config.toml
n_layer = 17
d_model = 128
n_head = 4
n_kv_head = 4
head_dim = 32
d_mlp = 384
vocab_size = 622
activation = "relu"
norm = "layernorm"
norm_place = "pre"
norm_eps = 1e-05
positions = "learned"
qk_norm = false
attn_scale = 0.177
bias = "all"
tie_embeddings = true
parallel_block = true
init = "normal"
init_std_qkv = 0.0442
init_std_o = 0.00756
init_std_up = 0.0442
init_std_down = 0.00756
optimizer = "cautious_adamw"
lr = 0.00189
lr_mult_qkv = 0.4
beta1 = 0.9
beta2 = 0.98
lr_head = 0.00877
warmup_steps = 432
schedule = "wsd"
decay_fraction = 1.0
decay_shape = "pow"
final_lr_fraction = 0.0
batch_tokens = [16384, 32768, 49152]
seq_len = 256
doc_mask = true
train_tokens = 158600000
steps = 5432
dataset = "wikipedia_en"
Each number is 128 + 24 x the weight over its row's rms, rounded and kept within 0 to 255. Layers, rows and columns count from 0. Numbers have three digits each. The size before them is the row's rms in percent of the matrix's.

# layer 4 attention key, 128x128, rms 0.0558, rows 111-127, columns 0-127
107:130094103120105157105120158168132106106139134120139141174111157131137153129118147100116141136069150118105058089160097108152110120126153129144118122126136146154165102115149125131094117143121137104083088085140125178121106103158108127102120138104135150115163122108142134115146106127116170106110185163171133133130106146108138130080129105130075136105139190117110140106131123119105150103127
110:148120101130094136136114182161113146132161137127132127151143155149154143134121112110141135142092128115127098092143109143129124071110138128126126137135127158145137101097125134147105110104132147084121108127148112135127073083117120118142133129090103122146150121098138123147135139118102153148105220143155103135104142155105149134093141117111106142111121239119141127123116182128097127110123
095:107166141135125101141127073128157121101150129149079120097092101093129089150144128122120131122169098132131180182105123118087154125132100091118126105120145136124126167135088140120133136143083149122121127118081138134115155158126132109152127160089144105114088132147127138144136109159156124132152064127081146135119129110106140141151124144116159123185128066117112103130143109150164117149107
151:148110154126096101132103141121133112159132151127146104162098124179140159153128150083128145162095105146141103092121098109156122135165130103106136152130139109134106085121139126159135110145123152079098110119103105138114098128111114098137099151089149142129121133136123153097139153115107144132102187170161153136136115145138138134093122124105141121117107232105125112146131172110100111092113
101:111118112137125138156102160090159118119126105112111100118131093137151112105132129151156113119121155139134153129143142096128131144121113172149153149137133099161091189126119130124162117139113130179151151125123119124126185169154129130128136125163107118132118126134118115108151111166148092145156047102096136132131145112128091127143133148113166103144150039150126111107179110134141164099125
100:113126129119123105132128120129155122148110115149087135074116088132112101128122163130137112111154134101145194189090138146100155129117117155124121151113102076117134147108111121116136133140104125157146102141118140126124187156094146149126134151153117137115091116154108132156130160139161063109146083085096148134135148100141087140170073140131140127150128071152143125118133114144137144159120
101:094151133118151142149154082125109173120090145150108151065122119105135120136119146173115101103179126151140176176113137147102143139149098118104150125115119141146127170130100123127141130116106128141174111138118147115136140139115170153097114158143140098106093139133117119130123115139152106125146070107143145116176154093133121147146117127083155131156133039124133106114135112148148157145138
096:138141129120136078152104102098149098125117120147093138074121126109137127159105130181115116083144106121125194148117170108121121137117090146124149126092121112113084165154104099122146156106113116191150133114096126119168166145158128156138133130121148134112122118140103117124129117120131077128131083096109150135114124090152106139164115153112164114143174062137140115151124122131136164115129
092:117154122122122090165108112124125133137130113120108106058082113136143119149127149167106114099161131117150175098124178151109161134118106132094151138106114118118096156159098128105136134147099152122147103148107156077134162105094147137156126127098154136120128138145110153146136142136116087139170092076101162112138125135132107141163086123080167123169162105117110091130144109129138142163135
113:115160137130118125160125126101137145119118132122100139081120101109097110151105096178107118094151113142126188140113158125096133137143075165127165111116136122132120166126111126112148112110135127181177130116139153124142147128163154155114104144153106100131139109133127099101114139120162112109141061105106155107148108089149148137148126136094166124159164050136112109129145102138149129143165
101:128152130154105112163128093146139157131114129164088137061087134119154114153117125142124122110180097129154132150124152143100112141123122128125136157121113148129091168112085163113137120120132154132184096132107160125131159120152153136145142108136110124119095114145108155126116132123149076145135092077070142126155135083155147131153108138104173102143148055115114093145140126106122123119116
094:129112120149102153094116134154141125126154139105141150144131126158145128147126139113124136172107131134114075137145095161103157108140140108126081105128148134150174095124113132137103091141142140082096121116141113131105091095115136130133115151101141098157159137119139114140129107129084179121143157147162098119115132149088155161067154138149080144118118225126130143119105156140103099116125
123:105153091106144136154153085125119154104090136145117164131158126113141094133120100159133123127143102136105167162108124160106121137098116137076130131123121149120136147126109121118142164132141138134144142141134098141110159140153150144092133140138112152135139131125156121143099112190139123134120032093118123120174117105111137124174143110089114112164123062081128120125108099151159113177133
097:166123159112132135096096129117125128119126170133164121180148150156138149120133118099118116159087114129123088101155119130151069149146154148130111106104131140123152082139158107138128141105130124105110114130113123143118077104144124119120132149068122145132140134106145128114140137110096152142109193139193151152138141151130127119082135108113146121083101196123109141125103163112091085106122
098:117135136137142105142105116115123119105126131152083162116153072105133141129120122146111109098159129147145201182109151103135147097152124148122121118128111105144111170129133146110156124124105146135164120139125133106113131147151115129135116102121132104108083128147117127104143119155156063111141075111083148131132122135139117126163130151127163134153175016150129127130124117127151157129143
125:118143134152114141107154127158126145107139133092118133133110137104097090105134161108151117179133085109112101138119125169127170083122134104103098112127091131125168155145134109118093110113109139155133135152146150112081116093077106106141115146075094136127109129113112138157135105147130144150131158093134104126096142137115158137099142126177147137142107206110168187113121128165132143111127
089:099137134160116126147140124134155131133111097097095146094120104141147071121112130146142102101170118098151131134164154109094123154113155158131135136141134110126106127127127114136099176123103140164127117127146127125116215147143118126116137169163132137133137104151122132160105134130149090127114075104108105132138124096137109136192109131142138119149154034122121108114144134170159146151147
# layer 4 attention query, 128x128, rms 0.0783, rows 112-127, columns 0-127
214:146116161129166138136123132124152144134160159101151131136126126191149136126144089138123141118094147153143127081169103104105099131156129166141146128121127168141082094115110114117150147148105139112086097127134100135148117087147151165112152128137115142113156197106105132101172096148080113132149157132152120103128109154174121128104097084101134103120124129125121123093151152084135145091106
099:144102096155096114123119173143110130116111134111116113099130139101113103161076139114138140145124124106130104105115129149193131108086133131125119128127119096114178109137141156168062114098134120124138114140144110119124146142105082070133134163125129123113152104181141142147115172095131142126088142127149172155095167104112163096125141122131110139147101168099123159146124135155110114142179
134:176101178123160071133116119155160135138135155117109073132106139179123125110144105128153146130138146132166130104140095122117116126158115151131124112140129109107095099082110110102140117117134137130115099150120120156168133087134167137127125156123118146117111144133076119098125101138100083150147156165115115126102114164150094160113092095102111107178080134089128121131133143100108145086110
111:090155114132101139121155107139101149119113109138133186116170117108099144145114137172110123125148112099089172176110139164099156119097116122105133116130107108082141164153119131089121141116164116118183149106161129120096122136116159106142146089111145134115155105110131122132104122091185118143123107098114103146118099096113122089171132159153134143126130126131148122161119057145127103144156
148:115131096137088152118099153116123119100104110153117116147158143083103140134131173101139104180148101112093098141116139152147159103119153086121118149140105096115169167159157138158088100099143111123145139125124141110088109135106114092152116104099128152153126106138155135162115148093143178153108130139107116155115159153098156083102179153165131147115130154113138139144110100147117096115158
147:130134099142092128135115138128131084098105090152110175100127150082109120136111151121131105131145093099115120142102146140197141124105141104115104142118107118135182120171145153154059095140116130110137123137094123125071156146110106104158125145116153138120124096149166148174118157096157148121092139111126148146132159075122144095133147138135134155126125134114095133162100139125117117176147
140:135118125139108132156125123099129153092115079138118144096148112104111123129143161144118089137155070100095108156120134161134136116084160115114137113161087137116157145150108168142108110130166105121175133103113166121111119137103116120156144093107138133124117126129157146154162094101193125138115124089110152165132142103094113119129134161147184134140100125159121133135100074145102078151128
100:125080154116085136164102147091131141111078110125121160107142130141092129106087135154137143149147076108121080150123120129171108121123167128123161145147122129131167106157163150182117104130131122129132120125108123148091113142106098069160143119124137160098155117107127145139152118070101129157115159138098178172114152119113108121118129128126175098139109150122116115157122128123137083154114
171:126113088136124131138112113115097111102097074160104178078139144086126134163099154154125125122151098110112140155108152155142136115092152108134100150128106115130156171155097143133090110120135135122165132102095142125090127147118119114162145142140155130124096112123136134156127133103186140108101125095099164150141158080109140083146136173127155172133126121142090134162102103118118101169141
128:139091109118111126156089135094144152098112101134120160099136140102110129146102140148141097151152090120099119124120138150143141113083176119143129143127080149108167154169107154134069106134118114108163106102100138114115125131117126125154160146120150140107122187117111145160160138106113123159106155069120166157119142105124142112112112143131172149158094144146116157131088137088113106180126
103:155118144118162144121143163145142123143146152096124137142130139155158125118122106126156150105076170136149124066159126095139112121148086158131132145119133124130096102103130116141121165138091138156060106148149088136156137111149148138099135164160089156124173134122108139098141132157095142126135152151173142121128112161163148118123128092108106094120121140073122124127131186115133183114139
106:092137097131099128123112124133117118164131101141127136102094125073128097161082160123122123119140097095100119118108151103176154108128105111112126120111134146175146135142160146156118102113087112125153144118111138107104156132107105104134139144142178114124142080161154182140156130088151145096117117115120129129136178052164166128144146134142140129105155112149100135123134161147159116149170
139:150134200117127076128124112148181138156116150105140115134092134169141117089150096145129121111124135136140128103163121112104115130139123133123135114128144139099069081076102143125165122146117145104112106157124146146162151108135160162114093136123132119116125165128081135105157120155126081137153137129135104111131115124164115195134079097114121115173117101130135113103150164111129144139096
132:147123103129113109132158164128084115127152093158134140105131138086117122146124143126126128133153101107113106162100147160157138114059115125100104103131099139126177163129134177154078111110163126092169139125110127139116154141111100083161136127112144124107120098119195117132100144091158152124096145114131118171144143126080116087126151171133141126129135130123128139159094103159122119167117
106:095119108118099163087099163145136128140135152099169147148149160146150151163106112115107120116100153135118094081134124132153136112115150129155146113139128135133133080125145104154123151134122121113063123136147114140111071124105113125117139111124116147131190115099144115128138159144071165126117165151160134079124136151122168130104174103132107140085130170144111153102139189134140141137147
092:033137119113136176110111104111144112120105144134124103122175103087101116118126156094127118149136127102067152148135126173125151113137124118147131164122106100129154147178131100161146137103096092159151176109117115077103112141125136081138109111120129117133134124135130163144108117127129125146144097099109109112104151123143167124135149171149133126089147133148148131110116089158147103110156
# layer 4 attention value, 128x128, rms 0.0447, rows 96-127, columns 0-127
110:111158147142109169129119176130131074103152097166160124134079176113149080138154105131135116126125096144139127132119127128177116152144115134125145174127114149134119137150087146097181109136113112127123152129110129104112079099125133093136134120111109124110159125144107131117097124130138135093148110149090072130139151097152155127156089133126159101095117134114163139149143127190135114133072
111:150127102103145110086150100132097077209110134127122105127137141090149131173105123130138154131126148103146143128146129160143124123142147136128108082156116088096189122141127114130063133082120101163136120097110140102147119122114157115117156126145114108159141168135122156139088157146169135144126138116123088112141111147204106108126167123127117134133121144117131149093140103110151122119128
106:083082147184147112138071102108115164083153169104143117116127094120121146122122106161148098118135132097146122123137170150115122123122151134153099127116121178137132173111142130120134126151129132121105113110113145134167108106141150131165117136140124134113151095160121062143160108145170102135178164145105112123142122122100136121106122128090162150106075141149137132124146089162145169158131
107:115107090108159162127184120133152189114186117086148116118122133118117170107075125071125114126104180121144152127154121154116127138118116146137089112135099123085141148134099140099096152122099142182109140140157085103150136132149160147119113156132122156117113151121154137088103119140129117100112139121140123104089170147161088154116129174138115146129124146130129113158118123130094142109138
107:086136157129111108074112106101104153106120116100126104149136103080125171139112154126120126141145100156099111102137121136127142155122082120100095139156135101096102153114143130143114130168181087168138156149101153108120105153124137146163095085132126149159133162151134150116157106135111163109132104118119134105139157134150098190166118122145127153174121120173126119171149121153146145121158
104:105179123164098129084110159121126104140139176150133155133118159126144093172161141151127137110083113139149141137134082192152146108156161155094128117165111119123098136183147103092136109125150076103141148135125144089098090125118128130116089102128155104116154133096106138127128130123118131135109101146125160096128157151125118174103122083150145126133103103128131151137134126182117152134124
114:127147136104108130149079106111135150117101132161091122129115168101119114122105129163135100114152121079098143100128129166135133113147114141130128128154125136093164094111164134178146144129161095129160129174101168145146085101140142106121139064154109083135156073128149089107152121077123147159113144149139121155120159125141146120132138125148146078101152122106135099158128116163100130145119
104:116089087118095136098146127107121154106124135139130133117117144156128144161109120121126130115158152169154155138107150096132148157119077097112109123141152119108152112108125125138119172076150120181128183142178133116151133100152163115119158149125117179157132104120127118130100097115131149146105116115100146161115102150060138120142135142146093086135161126104124176174112150167131127097135
114:118149133188108164098113109162120167138137097090154118111115105130115126110114128099102134108133125129136147123154157108157148150113142094115156160175144116142103090150137147105137122135127143069146186163171110130120144118142105108144132170121122097141109127174121135178116107121117117082155095129128101109120115112073153107129184095122145165108112132139166160115125139156133122112158
091:069122144131118103095116104132119133161181160107150111129175084160154104124129134166137141117130146084154119132141143146092129087135093111141106086156133114123123133109182136122162162116102129095099181089153152119141174156121152089129103148114125118112153091077125119121099085134108142123114115139133143105140150164146137150138163100093109115153118133140126125093134124137161145114113
109:129137114141125125179099121157116125134071133106127113167164117149129137115142133151137146140156119128123100143130183127119146145156096158140126093128126092099111125149153158183123141121148110129136092144121152105125122119128122115124142100144125128158122138100129119137139159134143126118121133139130135175139091088165137130139089115110118213131161138146066113131147134056165096081169
113:112144121104127133120164122123116114117149136091143126136179047138099099134170132131128143142133152112112147134119136133110149101091074127135096139143151089128101137147159104146158132075137137131146125125185100090107143134172172133112140143113165112150128108116141095136128102194141111140104110132140086106149115156121127126172142140136103143139144154129130134193116130133105114084144
092:075152139104123131107129125119118123167150130115153135147158112111118140139153085143081148133132110148100169153134163125147148129104158110106096155116151124127104140124094107104098120153143160148140153136154132138103128101099161143142095124143125114150117176190121142119169130115116136116173123121148066087137165121122107138140168162175123137139111113183122095078124151147122110118171
106:114155138162131200153134130133162099084128136166148164154129142111105126121152161125107091153144108166149102144083118110137122153149148082094128131134109091107096101161122139142172128141082133095103113102090112132110097137119123143125132110113096138136099129057120123151184136154120135104162112149099156126149139139122165095143175129109141134123130116156100154128131124114123120131095
112:078122133101124105145099118141108109151116136123141107127110165139118130148042112160153138149115112093115122129130147149141118178107080112167108160127134116136139129118105131155153157084166128191122140119141143136131136158108093109132137154108134138106152122172117140115124099094115120127117130099111159107102117130157166141133142082102103076093153140163166148135119151137131163159165
101:202121142118145114169121110106160122105128121136114203130142142137159139141122113143166146146139121128198150112145088150159132099121148153140076131139137093115127118087139115100099130103067129108123121122130125153158136164114117147121141108140114150130126137141106113137141166139103131117146172111111127140119139109155111116156108174121123134128182147074094144144172123122101119130087
108:136168100115155136087144133112122097146153148116131171184186130110146136140139091122098124108135142130093145144135154141132113114153159117154164167145098119130093140170156113127108142151104150113116130088103139123124111157127181143148131121119158152110132127082138113121084157148183142135103161110115152158133121134115133112150175125125148134132076121121124147118076053118121144131127
104:136160137134092122149155131110106146141120127123151138133153078115126144147100119138079151103129167096125121130143107159103146124137103130129174162150133123142153139107124111140163171084108114110126178109152122131156114161119155077122110104125132125151112053171150108140059095123142119139116110143142104124106173158107122124113148124160119084104148137113145135119120122187138111117169
115:119117138127109095166129133145125141112097092078155150128104128137104184141095121146135118151127124120132109125118130099158117126117175129132131162140125137133132138103100156153129120148142153136097070127141139097140114104094126133108143102129153155143145150198141141122159161057142109143121146106103083154123083102190111115135099144150161154109145107116134132143173114164153101156113
107:099100096118152082085124139129112103140132093152111080109115141069138156154138090155141141129145114134094117132104118143154119126115119153137096134079119149142110124164149107152122123127159149154136145111136173116156147169165130097163159145110113145131124163134162130154076082149156107141098104111137107106141111112136107100129155121098090125105098137150167168154125119138134184105122
110:123128133136131145148156139136165127122091136120150145115116122167159112081137142110149128101151095105184127107095111124128129112167092132118135092144135115150110118151163150122157129129080104068122131082143134155158128138133077086149090098145093137097139095129139144100084118153095085126098143110160158156108161117155175144133098120120162128156136147088104151134133161120143127123143
099:151129101138182136096098145149100081158126121120128121148111174103130154161144101152150114108125107119112114127112129128167104122123157163118126159120119120140128124119124116112094087147132122115128100182130131093101130104136139062118105153125181081091152135152098119132095132097159118121127134120121056100131121105128105121153131149135093191149149140145119137160130109136155152174115
117:128135134154118074136123153134140139124126137130136174133108161111113089181144122149162137109133116152152144135147099127111108126114169130104141124131111156161120147090163121095111127099142096084162165158136131085094112139165064134124113118140169168136136146096099104121099148109077142155077120129141154150105108105104097155112097151146107115135133146106132074104109167134122135131132
100:147143136171158163144167114176104144063128141126138154113116123124122122094101120102154137102145155103143127137112095159121124115132099128147100164158117139178162153096159158088140131091108131113135145088179116124116153140106119129118097117152126150126122121166109132123146137129152087115126138129108122165113153111080117162134121125143112114131170112055136147176128118152129169144093
099:132145085140170092162085111094129106099137124138076088121125114106140141110153117119169115140104111144134138181140118124125111103143142131171076128123143112159141116097137141133101097119103090168141078131101165143145143082149132146099137157112086137156128124125132120140126126117135132144097126143143131148125155141134127131118057147114140117108145157090148130172117134095121083145069
106:116109137129112086137084093129123137171091121160088169129141182141123185152135136162136145109131108113145116121123178136103108093168182155163145134117127147101095148145148130141117168145129150136121100151115141144159136162137132130133143131133104104129106190128122138088140141094138110143088126120124138168116099102151146082140100134116159157129100155152123116122150081119124152089128
113:114085112112174102131108171100155101165132123132116102084112124137140082064172132107155151132117128153159123132112144131134131112101130128156109093120103144146128118104136161137081152161078140123167152130129163136175150116118113100129105159099100141123102140152145145126078118179111132130140142151122147125126158145156084118108152097128126100129125111134104146116141188120134174119110
106:076162150168146174111103103137123115130129105161140112150129165119166119144104103127096115163134128149105148138116162140129102137138161132147164128152110130110139069146116118123122097142108124087094128195148146133136118116120159132145194183146104112137124164124124160127131120108144130094090129126145140088103165130148126092151168095142124102101107108136164124142107096131160121102113
128:165112128119153131088140161141156139153145124129121121145067108129124098098180119102139143108139134126117130120173159113141119124118102162137155118146141119135105110107136191138121109158127103092153138125129161126114148090128169117116123077133171098117106100097108128124142099103129144121164134115114044112098146078132144166118113163100146175148141139129111137107155138095143131161124
107:103165140110122160083123084109133107123131154126141096142150125100106083105127116145138128142128171119133135143127120162132132138125098108114125128138133084113129133130162138107163124094115124103133176099137169140153137155133096120166127111132111081142142096080127117149165097147098124106152123110142149099128204174153120185154150096118107126132170127138127122158133111165159148111180
126:119120111119113130156131186121134161144058126098112080140131082140101117126167137148112120141083144153101130103120103128120144140100133132099197129100097128123154123149134142153137104159170074182120133137093175139124108121121129173130140107133102131141123169118117131138135116151175164148160085137134146137153118148126108136120100159119156132128101125156132109163136127129109119145175
111:155134124168134109119134085149128142139161118129094150132096170139097126131172134172189116154147148126146114124156064150083122141152143122152127137142118141141122146094171085172143103082154107125143096174116125123142143134127103147136120138161144078122099151098125082148119137137141155107139169122155166135129108123121094145084132143098139129130096090105129101118123113136117117169124
# layer 4 attention output (transposed), 128x128, rms 0.0781, rows 96-127, columns 0-127
111:129118143101131113149133132107118146159153173088111165113138118104057159166105134152131091117142197075095150124112117111110136139121109122156091077119140111121107160110149160112099151133154164131100118130149142128103123150128124148127126138098156125143064160148134096154141144177119124103117163156134166127107099124139126120098141136143114145165085117160121109127135152101118116121151
109:142151150164062151109096147108147158076124135147157173113100134151127131056161125154112093128124115173119103126139139110091112160101143126133151151099149115133116123115141134112182147127119129100139125164144148139128131108121069132122128108121160153135097053108146110133151126141120126149125130137134149104121141185077114129141082153124147121104155123127123126143130089155117138118112
109:145162118132116103118180169141159105155095138105104148159128109091105120127116156062139145169143154151144133144121143122143136124112113129100104138143084113124126107156121117089065117128123120106123131172098107128074131148113156122100153136132110119113165141099101176087131147097141141161092133097140150137145137134150158129152150115136091109095105104140144163097142153139115141147182
115:098143144163090138126070138118115133140120106164154149137153134119136104115122111157163101146157111135101130166135117129172094115108150143147170114119120140153130121162175109117156125125143109082152145126102125108139140111120103125115119111085115148115180114127164116119156079089151092126206074142159096154099106109087126161128147128134143114161158107110140123113131128098127148139116
104:192097133133144129184104126147132150148169104147122166132128183154165109110130107115107127113128185127187120118115126117088080098169155148146171136143149137194094122142101141099118163106110115115135087131152101123109134125130133134135111169093124127112134085121113114130114114125143129108157156132149141154108142156112158097109114123104120095113146139115126106096134143103118119134085
105:186073165093122139177101102119093123156162153151121150118113127152116146084122110118127143113131172108146127118117109076087110139155103133171093102117140110141101111093120179123116167147119138120108086160141157106159137091127096189128119134096119123129076135185138118168126153140122144107140136137124119136132125111150104131135134159107125127136133133118142119140142154128164109167119
120:178107127115108134112146138143137128114151081109130140122166177152151156114160117090131108134106182138133115121165115108107100167113100130135144115097167106152122182133074152106116085123111181132136132136128139151091162139138138153126104152139122132105080179142079159124119124133124142114095125109104130114161129113151117099108111138116124127155106126159089183094136143125119137121088
108:109111161129154131157109136128099133132149108110132161136170134108139112126116101154081126127102053087090125119150117143140124121123162130156125135113087159142100154158158162145142083160143141092153133107122123171091168127142106152147108094111175112104141142098146122131172139140103136115157137125127101105116180137162122123155100102125141148115145124118141130062101147121088125111095
112:106099159098129100198149138098103115105147175116130175114119113121140143143118127141126177119110100134126140132130123148134139108153124137147106106119085174135117129168144111131101148138161121119121083082132104134113109147113152133100114092164128123096140124052118119085115124173098139139136130124119158175138117140177112150147123135112135097127131121133120135187135182087129155116131
100:170124141120147128146143147104113131113090113152113161153121133083143130126090120068117174108113109123143141167142150078143141157140147141135121151141095184152099128151107139103143088081119084116129119170118108111127123095131121163121152090142131128114137113114111168110146155110137180177170087096112093129175117132119134135113122139085106119116118137102119134171163125120133156138128
106:112123099119151132095147106125161112127164107140121121116098129141141121114119150154129124144128092115158135112110093133116129113122164103087149173137135123137161165078082112142149066152103118175130168100152125166127110149107146091134139171139139146131145104136086134132067142117139149143106164121107149098134177141086136081139120108150161107094119151113142164116110085146123153137120
124:116115159114190140170119102073103147125118118175142153164079131119199138119098129149117169136108093129147134131123153104161106130139148137115143078108053156129121133118111166123163114134140071104139167133139100150125131114110110107146120104121148125111127140120093150089155115086130149133154126103154161115125130126112143136107168120082142106128134143095112112125139139115130139132126
094:136117146161133138165124124121115110134109162132124140087112141132188115142106128104157156127146177160174097148093159157117112117147132135152145148099109151140111135177174121122105180123113089077107079093131086105150105124106107112136107144132127113122109128114130087132141104130081138123135149117158145135110091162114115145107153164106113105159163144111124111158153152077115125103111
104:137137144087175076151131132131120149156190145128130097105116128123105141144127111159155137075081163092124134130165122107124135092130138135139120067129159165167102110077106138172137116132149133172133129141179101118113133159136133135113124142140142116140128143170138144114087122144118109108096133130114118163105080142140088126106142097140108100157117110105136098153129158149125131148169
118:184151123178140116098142152122147139102137118127110184126144108126129121138182120083086136111126148172127139114126126122139137167117161113104151139153143154151122135124138146073098125096103140084153144124133124118133125087146167150138161128147114132131078125068123120144160149131131133152124116127155079130152154130141122107118098127118133160171084086133076124136121143112106100098086
108:087143112133129142104150144149136125146124095118142088149161137129082116088170099137146087120126168123100096113142140135064125147090117141113186132118109136117118099132095142192171140144147115152125141148146146122113114138117125127123092132126125131129141155178155127181118089115153141151101066139126133108126143132091151116097103127150139130129122136148140146117092071144135100170146
114:138124110132088140119112128151141131115110165161151108090124138144076122104119139125137133137137139138142112161136140103152152135117123126119121052099147159108153109108137142118165115118131101132112110187139136107142160085097046136104146135109140131162112078163123178101141128121084136160142128128131125135163129143122106179115157129105089118111164122070139121126160110167137126138133
108:135097141107148129157121138115109132106094130149125140145146165125165132129131112096135144132135086124129148158133158110154125151107100134143084109112092158140097126165115137152124058102143129105155103154108125130103171093145091174134117106130153104114136160084106140112180115130105155145147113096086160136167120109168111123140121145116121150158118149129088168115135156110082129104072
099:131158086148129129094135125119166109117166151113116130123164136159120102124186115138146110127140231184138134101118109177103109146105116116104134111110132129140118090110119086130123158109150148121145128086158129139130115147111141120106132176121106103128118124104099112126106095149115131129145138167123174119121161148135142101137108120149151117116081087166131167118144141088108130108146
105:146152193134083150133138133140130159116125163140144168175081108137118118109121142091080112125098121127105124107130157109138122144130113122122134122151164117132129137124151123070112143121117105097127132145136123142080126070147136145123185091115158152113079053099115142118169171124127132172131164134165136127130156132132145138119147128128110136123157115087125092116106121158137139102145
108:117128116087163127116124146124112130140146097146102121179134139101073159152123116146129115121115128106105142114145111106110120145126113140143137126172136149117120106090067115156153066080151127191125126147120144110118122138133156177116148151139121144146133148103130109152102135151189179136161114115071140137165119102111131111148108113150117155099083128135142140160136082104138152143116
095:099107147160045134127148106098153116138134163141124124097105105118112127087122155125123110169175148133122142152113136149091148154109140113113109138103115080094134138163142116098120201129120105121091140118130170151155106133103101147132135116101140140127077092132113119151148138156118154125089150139147158118097134149113161141110108161145186098097127130154155116128130115153155108135137
124:117085125104127177156127097143119104157102122114124116143168114136149100083118102083095146130154123116120146111094093156082135147157097138142105174145136090085123118145116139136125143156141136108082101104131177102166126080115145141136115133118085133127113165172145113172146133114135146119151105141113141101154179105164152136143130153127129150116134144136158144112137097129163102154089
104:123077130101120113116113159101120140170128113106150119191142149114114142123120145160134128139116108120106126112148129140105092135095099123134121076144078130103102112181111103149131110142165121115137149183101154142127126134153111181124113106086124094128175163073128083132137103141125162135141114124131134136129099109184143117127127121158127156115085163166159163108132140117144110149140
103:141132143102102148069101148138143155165087112094171123152105123163134114128113132140143116126117115111100111078135118158114082158124114132090160120150154097103131175119097126109126136164150158150134156130145146156094131163125131117158158137102110155113104160173146133129097117094160115154113117143148130112096142105118136128113144114152137117130112105168095108085116071177132111128177
125:149124097148077142077184144155157103107141146118133091120154127161094107102177134099119124132111200160117112124129105118130144153089118103099147156129170145141175117111121107133133087141108136145130133097143139122120108076103113113112159158151117161118107090173123160143088156119119139159128144141125101098161178126118129123159124115128131115095139121094125154103112121137138134154137
124:135179152108095155093101142158108162087107100105151166154107109128087158152090106108133097127125092103104116107145124111124108124166131158152150164183165115129104133161127100095131118086141126137117102128104111127106094135153135170119151088168154155137149111110147123126127166141173135152157113112138149127129132126087129156121118107138110155116144135134144095135139064116155146100146
108:157108161110057126144109143110118130149160170137130139068124099134094135103120143161158115103126138079130114133163122129157151150120121110104119093112160113159139171140172137110135147135138166119138117069118141132141132105125126128123133107120148144091067094132137118121113115153083122141122144137138090144158090114121109152107117175134153104160159107114091130172121169126139138133164
124:083104129150110132130107102125165138107114107092116138111140162104136185144084153153155114152135123122130149148110115132110136162145154135156123178112110103088133161168129103107130146087121125152061128130156112133129111178120124099122124128145086139133143127132069081125114164169141159124129127128104177137113086171118155124113128136128130111111087158147156116166130113110145143095145
118:189097172106140124151118145124117187151155096167132161145095160106159155124117144092117136116117098131151097137144136082110127122155147130144135114156114146157089139138084149123142122098107119123123120181119117110094126108131157151148103109119139146109106127117140130137131116134145161130105114094131090163139058114114124104076141158099113114160129145127090136186134137123130133152083
122:138143105130153118100114078157138136111188127136117136137105156155179122162133154123118118155140093134162146099110115138152112088171114112129084136145192087136150132085127152095101112141124166142144136123123116126126131151131154095129111170107121134150154112158123128118106144128141067089141189156129166138108155111117118098140152091141114136122114126080129128091115128123119148090107
106:121098115122080171185152134131149132113116101130137089156123119135168141084137175104131121142115138137102133129129104138131140113123108137123100133113152088112155128124067138098113152196117117138111144132132165141124116131138171116098126106125082137107164139133082143145110127092156101148061099155105087110140141107146160095128117150152117133103134154157144158137149146163156128158141
# layer 4 MLP up, 384x128, rms 0.0835, rows 0-5, columns 0-127
127:081157171154140169134152127115133099171075119138111149130108144131138129100136109123107170105128108134107105136140129134112100136139121166108174205099149165154129093124115071132143117141148127135120118156148155137162090142126144151115135114143111108160163110132092079129129113122135162123146110143125115107118095161115136163137117138131172106079089135094156119081128114129147143144106
075:141107143082115113116134147134130125122171144118105141133141155170120143188103084135117128127150131131156140106094124088122101178132106119107160077110153140144135132078118097106175215148113151144078119139153104126136136131125105135098119113117121106154114091128186136110158161139095119117099111156130146099112088169117134120158127106116142141131124134118128100150147138113131133100155
108:080135122114154124086108113116090119154101116121133135138163150141161150152157135144085140080110120162107133139099121158062132127114152143141126137141129121086119154128128070101122169157107142147087098139132170121144098142129150111120129100114126116163150143163146095083113163102158136105135133137133167106134108138130158136143133102126083145129116145176104085120155102158151144107164
076:110132149129143162148124135117108121123114128104137128167144132135128141116090107152145129097128159175118130130148115100086087178123119205121176164102182121142134108077119109123110207105160104162099137149169103135118164105120125124093128140122112121101162138134121119146130136130162107107105140132131089113137073146138117146122142097123137127131088122142092110112163132130142107145101
098:128162095150163153117154117111140141153139123118144132075112160094151142146153117115111110133119142196194145125128142093108122135098127131157113129158152098133144128090136146104127150163110153135119122133146145124095095090165150137117111148111096096182133115168162123129102166135111091093110128169156094126131112112107142128128141150124085096115163134120066101114129139119146131099108
095:154154157130142110130090134125108093150148125166161137163125139163145120168099094125135169124079162094118155125143122123102095131146122125133151170109182089152099124089141124110141141194109140113094120136148088139124109147167132121106127108153130186126129133170124118128175124103095112093093143143133124138142119126121119147149120067131109124117125131086140104075131148137152148122140
# layer 4 MLP down (transposed), 384x128, rms 0.0705, rows 0-5, columns 0-127
147:115119143119086113134130099117140185095084122172145159083123133149126138106127150133125181131114096110130136098151155118138112153173061082097151153113129130130114144141165141128148142111145174126142123178178137136087121120124142114126127128136105093162122149183124124100172135101120119111081128110160143082122153126127126122105131111123160074158098129114128159118121130114134134131144
064:110134082146149120125085153128147128087174145133133130165121143103160139117120136144098131139164171131139148129086081105109144173130108153111091117111101130152094124105148167150117147118119126146118117156140125086107156068140102122128134134156127150115128143105124138155122150136129158135093138081121090136081091154138118093163105176158115104125157135132074121122160126136099133084155
111:142091099139138112123126116075083133108110204156124117126120127125161102103133153101160132140155130121136140114135126103168135111109159133095119154098143096126118124130140154139154119142136089138102078109163127148112114083139128146136136133085178172147100181103128095106106130150186161113147124096155132102111127141125152139142132154152117144133096130144111077156167135162106123114137
073:126119143096092128104128130099094137134140152136127137129128132161124129129089137090085119138123126122141107135154087147111155104151118128201123086133136138114143104086187185121139138094135164131098123104140109126092131132141115105149122122086126162152148112163122101113143131116116106170127142111138110096136164142085105141113150140124096141116104157128142158142110216161130086118119
089:160119134092134135124127120148156128094121109154137135151115102154120131111144124173113121130083167126128126083138153094122097114105106098097149140106092142132113115165095158189139148091141113134134166103089138110125153110109206099120140180160066140114124132138151152147116137114112125121122178100156115101118173125156132157105112111122134082139152105127130149105115138143108151119141
090:118146156161123154146134145137144110151175161143070134104131119133138135119096180098097091166181097120133131111129129108155135106176117100135104073156147133130163121111111111094148136125167142093147148137095129130119172132162091129118108109111136137150130138112103183112112100122131143095149095091122095136124141144173180128136139113116134117140120130103156109133093123145138122073104